From a checkpoint of a small transformer trained on Wikipedia: 4 heads of 64 (2 for keys and values), 7.8M parameters.
Each number is 500 + 25 x the weight over its row's rms, rounded and kept within 0 to 999. Layers, rows and columns count from 0. Numbers have three digits each. The size before them is the row's rms in percent of the matrix's.

# layer 2 MLP down, 224x896, rms 0.108, rows 25-223, columns 56-111
098:511534533490523546486500498483477521508514496478485547489516543492486524531500477472468555474520514496507480545512443481476497534508483512514501480503513455502509534505
100:548477514499511515469501500524513506491512514501477538484509527466466494450498493521467509471498493504436509530507436512516543479541486498514483502520457519531494582495
102:512521501429499485457478504448502537508519543505499543475530456477513499551543517466472480484547480517512454530567472507491489546473515483512521517519488543455494494502
105:463551502480485527523481505508485541491474415515445490473458529460531491465514480514494491512479458453483453554508484521458531473514527487507499505507509469470510477513
101:479536518531540510503415475527521548491508582494494523535500488529497481441493426502546553481469531487487504494480483471517489521491483464526494456494501500529502560475
100:498474457536510485483543516553535466509502539526508492494551527552474479539533491487494426499532522479464485563477475502475537503460496474505479539476502515494510487533
106:465491524479473500480510499509547452532500519538480532513513514457501481504484458506489497440466481503486535448529462541516451475535453513492466520489468513515479537493
105:502490492495502456448529511542496508503497494560489539512477496498484533450488439498508508478537530434553494497497518498494465504498503504536532484525496474467471530473
100:510492519479467505485501520497476495501496485478489490507515517527547526516505484502435460505520506512508498481533531488494439509507484480513486509522510482453456477462
095:536471521533443508528503461517506480531524475474487478439520495511463488527472512548541482515451476471504501520475492503523512496510519497481496532495502441531484462515
102:474477522490501489524496516559514459509507487497514510513458504481483511493494482468490491450527517536497512543468474522520526482468507525505517556503502479507509478493
095:523518529523492511519441485486503486486557504494474555496493477499522511504503519449479479537494527467496482482501522512472527562480481496486484496478497480507526503515
105:504501538483530526522510442470504570491492489522462513479519508524473513535521493528475481533484553451502494472508465476520497547483514492479508497537472499442507516531
097:534527499474515515478506468482521541514501506536494518496456505521476491500461530473525503517486488466486554531486492509467503490480508489499518488489535523487508543534
102:494477497470540465512506490426506514502497495487496490550511509505509555514526514481532543466444525511495488465505494481496512504465490513495498495508551544478534517493
101:500546525498481486522499527561486514536521507503504509487521463508466531508485492474520528505535554523519517480502468487531468475518482501532500470499439504527480540457
102:502500447471486443492492455512445519506502527508493543460549529493507506496465489483474484461500490532537530464521491486510496573493529497520536518516500529470473504484
108:497503509481467499521480484469539471503499480481501547506517513524509517506497513505496519486491509498490458512487562538468539539476476532517507502546532504497495478507
097:488531493518445505555464475494486485524496465493533489538473504547461541516468534469519484473483500511495499512478475477489484517547504516518504506518479497444510458516
104:525512480501485529476522503509462492462471490501500494519447543531475451520469517437490506506528488531526509526483496520503491515490497487512535467464480503473423514475
098:519493503478495503503499509491503477490495492493523493560516477460514465481485486511566502456466492503520479520522480509461474488521527535492518515482524511525477457476
094:468497483497526494441508488497473514491503518460489496518472492471490528507508548482458467467517471557495501460520538482502493547501506492526560514491554483503490459522
105:502507504529576497505490536531522501471478439487539468490517475483508507502482510521551504546515506528521464461467522452481479492512492507554501465509493466480562502502
103:480522515514504490453512504493505491496503559479434476463531481483483497489528512488490506531520464496482512516514469487519521491501530530502468489513529480498498476451
098:514522476513506477515513517512523534514508509499500509522505514471474473474504467511531488462480509530534479444508562515466513517503522510508482525489497534501554552477
100:505487479510570490505519536469504525518491521507533468491476502489505525519477476515518520480476543516522513537495479507511479492478522483460481464511494512502517548484
097:491476543480513495468524525480496465531488542498457494536494507537488488532469477551514504435480497522445479481519511458531510487497490448517537442488465495474481494515
098:505475497527463479513435549482473517463509512489497500503490500523487523487496545473471449487450519513498506491484466477540498487522472480523483457485495498510532491509
094:504500486490524474531511521474482497516519496415490489498509470484482520489501504476519463552473407492489473505518508510512501519528542502467508492504493558484496505484
099:446533478552505508475558504486501463478535488474458509539486512508563481490531471440493513513502481478502469548498520494509484522493543543514492516454517484510495481524
099:493517542497519505536504499501434545469495449487498540511503524513521554484505486508525506512486537512492505461495524504508485496501564507468520457565513482472546495501
098:519525525531495531483513494489471501475491509534528502496511501482518482467516559481481501511471504496516526501527533516534526469527509525537503505508541513480521488515
103:508514490513477466512494518535487475542536515511510551534514515488489460508548487474476529480456480504482513540524517477459537522498518536521468504485473462485487449480
098:541495482485488550491487473558479505499489489471516543483485487492495509481495470572464520501502524507474520477486459523484485529474470465496494561511513519501486485576
097:537469500472474500502473521490520508526503512532542515504513541541514532493499530506499468522491514493480446474509484502498489488536530527450511472500497521511510580474
105:548469521519540477514514552503512531471504461494460494511496487508473507476491473460526466476492515496513489480472522527523469505503469499468521463545486479457512546489
098:498530482497484500460514492488489506505521492462493504525469467478478490477511558499480520552463498536553495492491527480497485509482493487502502516482516507496510513493
099:515496486520513457469500506486503506472513503486502490483523433458504526556486486462500466537494457488513539465485521490515513502474532509507486474501525517480504503549
102:490472480475501488518480459506490517480492554515489487504523497558518506504488547510495518484477462500494514433495464492457534476516499458494499430489528505479490510505
100:478471513523515457514505489486460513478498522555526480519532520502519477494507455518496507498505511518466505460452522488516478488474498508526480490506460477502532485502
097:493514514535526505485475509477547517442479482519501470514482473511487489515468512492501467543490490464485502503481523513530533468516498498477459521542492510493521466500
100:466514524487489527474506472514500467513495498476515514524527542527498494508509500492525559483516501503516490519520444511507502477466482483498503522524499489479549494472
094:489485493477530518508510521463479566468491520438524473492479522544484531465479541513499455547531494471467460473506517518514499466496504473483496510487470536509523487486
102:508473515487457518507496526541525515490467466509471541535510501529527516484502501518472558488524464472499510494522478542480484554502500497513501507469532477490513481530
092:515513499444444509474487502492544493521496508489474498505473548506467506528508523472448520485519500506504512479488475460503529525537494482525522527513492495546489474511
098:483456444482522495473534465565495504493537510509474487549476523522443512519511509503473504447517536507471445495457481500557529501551524502520496473541483500430500530532
102:504475503516446456454497527513484505529521487575513514503508512491493485492503482495453480547490434512484515515480500484536496509525473477505506485498463515502502476476
101:520475499478481510475499537501509521486533473469495500494528517487491454504499548508462494519480496488525515485510511488491444508541494468504499486476529487538468514512
098:499468540520527474471541496498510552499500491464533572457489452496469511511544524523431482530521478519528492485490529526500495515525518529499510460486559502490457505475
106:522507506510490521498521470486498518526478500505493519500502519500502463475461479506488514538495471504484510482478499524483487518515522521509507517499455506489485511508
104:515500493518500477491489494490472503526496462526476526546477437472509525520455467512500460487479518469495500478480483538457528517485499473475524491494489467538513495506
096:496459495501516559493461494497500527480474534523515477508500486463465502458461522478532490528493515522512479482500516514438523483509518473486513511519535505472539479509
097:551502477471470466544487478503457496529517495504476514471462451514497497501509485508508498554504509486471481548487482522525503507548550460486500522526512459555498536524
106:514494507498489545501504458510498520504526451453483512486462502462503471480464533525506438475491523492517483510502548489532484450481504471521484516519498551508492520501
103:523494524476469535516502503476504497503487508553514448485527509484494536461506486447472500474491518474509500536488484503483497484490471526507530550506503496480480496482
105:515498517495489477492530493526485507542500478506517482476512513472502529495451519468504518514489491525485465474481498496505498511536514451474495549501500468506492507464
105:499495524510494473547545441520498464534532471474445513526463542462506494484460516521521542514493475509510480539490485517444524498501549544503471506508513510491526519546
090:505495489558507513516497506496531500547473490488475521471475520518517492468484490519529492502501512499506508479471490476528533489485517482534515522511491534523508512511
102:513491494525551480516538482473470504500477520441502452522507478439514516528549532489514538479466500504501432492488545510543499494518483508506535490525527506498522506483
105:490499496491474490472513523518501470488559510517522468527518469482493475465536511495486490534504470518506502498467494516502494478474510451504509526513504497543491485459
097:529474488507474509473500452510448518485524544485505539460521468494523492486486479525435474524532481521545541520507542494529516539522513522503509501509511499508480494442
103:541512538533521503522500493529473491564488485504523521477515510478521500486497482478512487516523495487531498498481475504498495464482521463484490527513510522472488486530
099:511444543505487516488463490486465487518451496473511503504481507498490535484508533473486458507488505498512500489504511498451476493490499473509515504481487528475479507491
100:448541523478530485497497485533551514489521474500496497448496489503488467503500481520512498559454481509494510532490452477476468506489519516496484537485482490455484498483
094:491480483494474478488502469492498496536480467521484527483509451494549485485506505463486478518458468523528518512514452564484523507506491519487498532448431464471517492537
099:467492515457484472509468481526504471495514504490492516535541508514529481505494508461505468502507502511516472518456518480503523467507450461501497538495490496535512552479
097:464477507479516527522500481478523511529483488501505530505465501480517463516549472542485524485481511531456503541472486502485509478472471460484524489504490497526491496502
101:506507512495474518476494512527471478493510531501493521501502487530448524484470504447522479475503528523498500473471494509512510522535530510512493530536503483557491518481
095:555451494515491503516526492514474512491446465500475541503477529497523497461477466531471532475506492486498470522455485526516465498552518514528501495515492553503526552519
096:467512509527514550500474497549473496517483485507483518550450517456477485511486501481470501478536488521505504506528525518494475490499494530501526464481487479516470525497
096:527488499549473524522514529497533486459487533515528498463494444503525498470552536480488519499532538481489482531516504466493471482530485490502521483472503515539504520548
099:549481512503476530488494490494527494521534504520534538519519465469507474543500512492504492520508535491502460495498554500521506503510521483511501486496511491488520513481
093:493474447489534509502533457513495501446518507461459529496525523520500491479512506442500493529481494515551472469518490468466465485518514529513499501496505529519486506541
099:520500525476535500477499511481523508504470479498503481504496544485512573497489532481542519521516501496531485490494521469499512503505535556479503531551506482505512502525
096:458518433509492547514496515502459498479488534473502471496512509548497484508516499481519556517482492492518514462503452489472472500517492508534455505488515464509539533497
099:519477492493477490450481501504502527524501476535499556513473496480474509511494480507522493533502507504452490554487492520471468506498505515532505513544494538489458525490
101:472505497496482563534506461495534479515475494463526505492510500490465489496520530477523515506477538499508504531497545533517494518490503486508515538505523512491494538507
096:546530544490490556460515482498539507540484485481503488499472447482493495449485470503515501527499482469483519511487449491517521505540505498488513503504526495520496476568
102:512498495480517496524495518513515527465525513495517499514504493448506528505493497494519465531500550490577499489530486503477471512514490496502521514464521512547461461485
103:466485500536497546536538539489561515521507465500513516485494484518504467469498509510496529515511518507508492517495475504478484494521471504467455462497508524476499553533
101:489474483439495508536508501511471485478492521493530522535502537493530459488481482500503510525499511517506525548458484499466510565500454458520583555518478472531528491486
095:447459509484523477458558523522525501535483531458469515512493548500480498535493520506538507523511485533530494510503456494502512498512501498468442486488526495521535489547
098:518515470501549545476497548510497472532510505454516479529502509524460495504455538497478490519508460520493497504532502481521439441470487475493507505457478476501516497491
101:515473462455514519469488503489476485465484556471512461520520508499532517478514504510525463475521509469538498468494499520487456518540486470485515517544513473505529459526
100:518486465504517492498497520464469492529484525484495459479459433512504496534453485529538502501497500512463505505490490499509572482496484464548524488515525516511476498483
096:516519496505484472518497504532504506524507494474506506498452522494493502502470529494466520493525507546489491509476521518508522455500513490488485492510541550509515509504
098:505535530451528499499497470499497520500555507473503499503507505487462501506497504537495488495524452473532525506520564513485517465496526508497487472574525492488480489507
099:459487465492518547515507549500491483505477506452485476510507481491547494502464491478503508472518557515513481470512502527531499456508506453502479507514512471481502511512
095:496511470493480528485510501487521510461506481536450520521512477501510505512531481525497501486529515551497507496481534495496493469529553510500478517528489496512488535473
101:488532510481495548496522487497501488460486486497515501478503513488558528457458508464545521493538516487557498495547454532488471470499542498502500488539507510509556510530
093:492525472495521465500504515493532527471499503467469521499497502518539511558500493471556539515465503499554477550497508488479503459470454511473520478484492478518541497499
103:493494515538534464499505543526489516464477509474528480499499511513464498504519509505476511504517505465441496518561437482516436529532468499497489512488534544482488522481
095:481513504454450519548531510487504517492506504556508496498512465518453498494498540492513473525509525487528549465478505516504524485479486520505538503523495520501506552499
092:517495463533521478473525507528525477506474512490489515466491511524501470470525499543466475516484490545510509545488532502540495506506429495526504520537516464514501508479
104:545466490456529526498510554496488496511514497486519493488490511485481506496510474467535500474465485512514508518514518529508515471507497486501507505534447509494464543518
097:486523495525516482501518484534499485490517521529519530487522510484521505510528489531504508514483501451532513550529541518513473456514458479505455476491519471472466480527
096:507512477489483479461509497509524510490484498493469496504510492492487498503500493533488515536495488516528481497462503496470534483465470511510469475504498507509497468470
102:492548493481530490530497523510538480460471508455471514470481488492503510498509533486493465497499549507460505489489511440509507487490446525470482473486488551504494490499
104:542507471490509480520524524506509501500465534474481468501494446486477514490464463488489504480484499503519491494527450494482460505494481511499525536497524533490527529509
104:589457474482475501516506458482502528517500487563480541505491509490517491512520529525501458561502509518483513462492511501495469498483502496481513466491477475518511443440
096:557478473487506504449486513551504464535454469497486489526478473485504515508475500481469451506533531509493506447534520483490543486458498524481513510484490486451496542531
101:521489550478484532514464482496447504531468518486512556472538509536483551528519529507519463510491482487464454457524521497522481505470494506500481509513532498472479485487
093:473518470486517509515499520518458515482518525483466492523477485491498495459520481487499511454524461529508497503489520500490457455528492496505490447473480481536529471568
097:504512498490491514509494496496500494495545527509507486512512487472484509515469493526521529500501508518481506495513487520487531475547544521564509504520536505502521518456
101:491493471482469464531455478520497515489525499497541566492498494497498518494455506500522539526498474482492490504466516457480529473544505494502528505463504549466491488535
097:498480514519531467496509501502477528528529451470481529481495487503502479539534518537497518517517491477485471484529480507526512498507534499455527473500490529544490459473
099:490494523476492459517525505499512471515438522498520519481500528469533499501528497507480519469505503523492518483501509473489483501521508493499498507479505514469494529442
101:488512524542490495481500476498533520473512492545507526494490502509505511474529479490512538502489513532505513442515515478493511503518476506487509486523523549483513463549
098:495511517507519524488465532548525506482533498486494526500527499497541499472534493481505533474515443487521499535513466471506500508499485514492509458478524485535470475550
100:497475534509539533553478522490501524513476454516535526509480488519503494454480499486531499503509530503494499513482505523492556480478483500518518483514481522497459539470
092:540534537538490469525557479525462474500512514521505554493518565447483502504499506518479475481470542494499484533493494464529486483515530488513515487512488491475482470485
101:500478553510505531531519483497511508512450488494527514518453497487518522486513523480490577490421510515550462476472509510504491491531496508530545509509481520486493473541
099:498512465449472508537533500430526509503515469479553502471501515450477481473513479512494446526499495449491487472555457528466510509512541451541465523469521462497519515528
102:495494484473509526510516461494498512498459529490540467489510516489493540460491530487525439554445505488452448478453489522546478531465490464500500518533518503460519505446
098:501524528473508515505497496441494499521549524492459492457511505522501495487516510474478502477493496519528523492494503478497517520542484487476520461518487472451487526459
101:537518490480451484507478493524482471491513508482523442488532512519531484495450525480550558499518510489487501522496542523518489474495495481498515546508501495478500543469
098:506537523512548527482484501507486485483482488505524492477474456483518507448502514467497494545444493480519479481529475534515495463488508504564491483530456476488491489524
099:492475500513535521455451534551492445497521513554509494508507508509484490484505534464488499465511495513470532543451502489501484511464511510457494552477547471531490506515
101:531508523521492458509503538509489502505477522529475493442519537507494485490511517469447476520476531475491502497491547489515487524494501520528488484510455514504518477482
096:521516462437499505505485465493492482534458494533534456525526517472497508482479523440478516470507490535511544476478508507478511548493516531548465506549447499500500568518
105:510478491467479461513469516472539523528483516526490489489512503531507478510527466467525515478493507497450535479454488512524465538527472478504519482484437448486512528493
098:498510484488508489511469484515502535517476520463498458490537481543492517495488501507490482499451533506491468516492538483506494544477478473473485508478486517519546526537
099:519510511495510497570522486518486490521531513488488495538505567509475503512538487504478476466509524528534453490504494500487516518467451490483548515514505513488468458509
100:511490522495508523508494515507503550484492529520491510528530552501501467475493437510504477486467500519497538460497450478476516480481468476516504462538472516519535487534
102:484478470545516483503466496477493493540503491548512455550495508468481530543527492502496539481471517515523462475484479479493543509481531542480503498504537512499535461531
101:480520440520542521508478530509479515478513518482485499506496478502489503497526491512540501530468462518459497513483542483507498450515509485490498475470519494483518546538
099:460495540509496435493501468509504471504545489538507511585495492491492480505506509467510500476492503480567495456509507507467534473479486538535512508502475478516514470479
100:508536485475494512482533483493497498459514509483511528522526488475500518473485494513479541490516504536489487501531498482508478459554502513515501509502454493502472541523
105:468469508528520498472501471519464458474488481531522494492548508536488507532504536484503526551467488486524522551466462487476501490522528503507463530502515535540503470447
101:487460490462439502501507495533494477502479502485499477552487455514457498509463520497519464458501493471492527526528485487509463525521485479504502515484501527525460483525
103:551467490526500489522470498452464440496507482513511540434488533539479463502505533493530511548499465469492462497496483504469506480498489472496485461461458475530489510483
098:505470513525500502481473515474497495489486474476486499473481447522531514553455547523465512511474484512460496500479546496553497547511519484489522507522526493490498489501
097:497569501535501487469500502492484490529489504517516491510492506508533455500506519547486478522487521502506515509515507491498494545473491522482553482491477502518543526527
101:505458535536546496508464511532476527478504507529530495510471481492520512496526501499514471491481492498498507466519488498517488478541518443500468475512498536508502507506
099:458514531499509513468509505513513501538510543498505459483541471505502509490488493495501493512489483471472501520547524508494484498513490476546498504484509534515504553490
099:489485509503516525537554507517514549482487492480500500459527461499529491478494537503472507525521518478494469509540501505518472519512454470508488507531473498497497518487
094:502468482498508463518488474547530478500488487523492510501501508518511498537562482477487512483498515531506529547470481571491519461460517517491514501537497519548484479513
098:509532532505462496502465457503438543496460476494505538498491498440515498520485512526452511541475532551504536525448501485470528558503488504517493531490502512505511478525
102:484497471467525474496487501532476492520517474510499475526479525546509500534492499514495507451554518498499488481487469492497534547465502547496543447541461518555469484524
101:475469539534483523486496513513519508509498473502520532518524516487498527488529476480483431476484481539487519539503547474499534483484459513497513506451532501521464541469
108:482513511500490488495504518484526486498502479527533516516526544487493514506519538464463445545511496460515469548510531495502491490514467529512480523503483520465480508482
103:516498511496519511552509513516457498506494538510490506556503499515567498460508445496493519504514546515469529458498466497521502498516494494512525499504430494539470496479
098:497483488506488454485518467488519548550455491486492475463509440510505445488485545500545512564541467532503510508511486525504459493528509489506431492505516500482480467499
103:475529512507516459551512476506456470522463514495495520526510520535512504483470516516556517527503491494497464517448471567484500501523492545491487500491505520489483462503
101:481500528487490502497445511484487447500489513504474529484459481502474514527537544516477496495499473504487495511514531525504496496504503529505475451462527509521511447509
102:515523494566494510494500524542492518455498509469486471461505520509520460478520475538479521472514490504501522550513474480511508551520470458486469497454519480482491506487
119:519547499496492470502480519469506476468464466476529508466471464493483458519515567473513539483538445524507539519484478500487485474507499513507502465471524527525495526467
097:487536524474465495483483467485533478515514459505493465507506491506480512485511504499530540505490514546527509518461470520483477495502496551499490487489480515473513495525
099:482479517462451522474514466482501508513499511512482459516510478541451478496514522498522474519527482440557490497484513510486428467484491492508518510450495467488512480512
097:523487518508520495471548469522483475518493497541472528454543538533503448515552506448475499494492440494548531564485488457519545510490523522493487489473495491430475506520
103:511534472477508469516475480515476536492505500481458517472503472508478507501522490510494530553494509504488483497517478498505496436487457502516556519538498521514475521507
102:473474491486485502466565532516496449531473481505510474531479433515454525441502450484538503462505516504476461463503508455522468513515519528494499490473487482485505470471
104:486503483481472505530498489546448515512490498492500498522502528526502488469488518476499502493502509487472483492482541498544437464504537501479483461475503506478481438510
101:476530512482509555502510473499512526516454526507528484500491534460438575485491525476500519498516488516498496479466507499463492468522495517494499458501474497495517532536
106:467537518511463522481495543520498481460497517502503483514466535511520482501500500514521480463532493525531557491543483497510539511552466506464514515482471467519498493523
105:488489519453483500463513488500529486504486494497527472482526539466440477478526497488541497501511523528520485508505455504484495478453515523470500503501498467463458500527
101:489502465483517476494525495491508529532534501540468505483520536566533519502529458498453517522549490455456524482528483476497461521512497443504516483492492517491509535484
100:501511495574501463482496537496521469473463450504510521497538498472515499448524447478507526467491471523442485506488500501471493507505506500535503480507497468493472459526
098:470480510474500504487499545526467505491512474525522479473512526490505508465540501480535473531523477521480487506469505526519470481487515505502483489466525482531481551469
102:512501480485511512473510523479466511529520485520492496510494475521497525492541508508516545529487493494487500492495447497521533508531514515531503474521502459555489470515
099:509488497487513454494508498507498522515509485509498484500487519524457465440507497502483487478468527471512536522509499461485535495502521528483528507536496553507507518481
105:493490523513467461504521528525524503485494549511542509473481525486565496506491535525505525560516490512487442509515510516469456520548510495469464552461526504489466513493
103:518506498506511491492571502491515479473518478508501531504478557420527543525510536484532531551510498515511474529484530480500543441491523490477509494480485523498429488500
101:504513501482496470525513533501494529511512508509503485501484471545496485517514483517531449524514523522522517438532480486510493499545537558476480479473514514467497540479
102:512514490464514484527529485507492517548484508497472505532550462485496493475494479487530482496510494541487498480469534494488509504512496531468507478501488475493525500517
094:495504496500502527478483486510492535516473509532528451467495496501509466511499482519474516482485514479513475476518541515472502523467493487495524534476537479489542549478
099:493521522477505540544528515508511486471522517537486523488508527491488504512485448528470497479500523519468522549483498479468528493551518519508521514494514479466542561486
105:503513564509560539487459470498475533525477510461478463518513548495475526512493485506499470488501522489511474452508495513483492486500505466471498499486481509478514529537
104:471536532543452476469473472544496500484513495477504525525531476498489533519529524516541527502485484479465453500496525463467505538493526509470493504486487531519518501507
108:515501464528508501509499484501557508485494514499501507506507533518541471510529456513485445516483491567467538501470482481534545501476506453505543513506496527515551517505
106:520522508512492494502474496505462473469510539531513481512506513521507509504486560527498521502485502554449519512487537495530538494492521452444521495515537546480506474511
096:473455507534542496535492497520470439514548466481485485482478559539496475491456509517474499506483513473531493511519494484485529482534476478436489510508496507492478528492
099:489497549479495532466494528474509465538498510491560505508482458482513455516510511475482496515459486467460472574507473467510464497504454535505508506452549503464505552547
100:492476513516478518492520507487501514488507469527546464541513500505492499497526502526488538470507514477497520474520472520484508443518538532481507490520521509522492472534
105:490503487512465564508500488501497426506505515454440509530489550558469464549493499557499492476467469451514543521500455511494479497493498496562514529495492476465447460537
096:498489464516427537531507478519502488500473469503470511515533539518497481482490509530481500481487488495515498507485497499471497504491507490486493504503459498516534513485
103:474492482530527474540504499491474473465480500514523495494478483535500489509503494492492513469501527486475533498495489475524468497557505465522494492510514524518512513472
097:541523509482522490507472528511534538468455504523506458502481493458525546507489498498541499474504496501539489502526493498491512461503499462491503499494496462501520525512
098:516507497491531486511555506496546507510466530438492517474479506506483531544497525526482523531508499519483501521471506493496526497468487528506482490477483503512502447512
105:516493480443504559539468527511509532507493473455501492479464460507487481510536537513475522488519503472481515493507478499524443464533536457526507439486480482498530555499
094:502478494487481466482499514475487491462492476506497534491472504525504510452471544517530461476499480513486495514508476506476512457448534504510481536530497560499470493495
097:507517496511482465533520525534527488540515541503485487480492477504543491547495521502537490501520476529464507564491488516516522457505474544478485471506480483505522500512
100:478483487479489483486480538514532539553533518498516477508515447501495508480488468533521476490508522524507486505489514503500470499513493532505509495522514495524496454529
106:519549500517523533502496544489513511460499446480530508515472486480501527479489514550522498454453524493522505542449545478494513462538470508486507532494493500476513472458
097:522513524549519515487487504533462526495504451480548469455523496492486490506533550491512528517518481493491474505502528471506486430517488465438482448466496473531561499505
095:487490501499457466542457498534498479505427540512469506490555532545547497483506458508508520470549491513499482463507539502516517553523516531567517503476499472460534433471
103:489533500496498522477493474508513507509524520473486493449484464503475522433486511493536478493492525486496494478502568500508519489504482472494484500491509522507507443511
102:505451451496492454490486553518498487504518528487513542492494565506515479538469513559474498496502456521494512516492497515515533566537512490508467493477457499502506487537
094:518518480498532501506488487496533490496506538473485527507529450521541495485470500507512522463517494456476496529456505546517486502483538492448492465518506504520500521543
095:517467484489507518526504494498508524510506507464472546525495493500536488537520447478480516489475475522491457477517499523530514473468516478502471484484494490474523505500
099:479531524506506471501503514540490484518480520517506507551496455522496466492492511516484515520466493513477555518472479510525545557506518509476476515490479530520508529535
103:540506501499534488496467429489447472476485445510486468534509484495529515504507526506521495470454530501550542478507484492480521503484511497486496488502489506513473516499
095:501466481497496555463570516496484535479497488510515514489489537474527517489481484486506451532546539462514517465509469500461509506504483558477485484500563480486508479511
096:493500557477525463509541524526528530528493504500497508490507496500495453513538497535482517483525500501472501471482542509474504491462514547485508502491477507494463551519
100:501457482522504525484526508525514489496544475491511461504490524463484516476495494487517517489492528502502515526496499477528486459507481462491507513536455463512490512517
102:535478490496492489504503529477463490445526510463496452494521506513499447528528491522508513473486457512524484507489470452443461496537488502521494490469514479518502496501
106:521498539503494482497511497498487519506509476470509521506503472516522494543502509518490492505505514512502498484553469510481493486530497465501486530519532487503513508483
096:516518490491436494498497474502529479449504482468525478509494483503503539497507516492465459484506520522503547488530509490554453486457461524471525512547527498526516503474
102:471498509500495535502486462484513538512496520489492512519495462502483516480494483535524525532510507518522473491500472484481538510489469495519552499510474493530493514487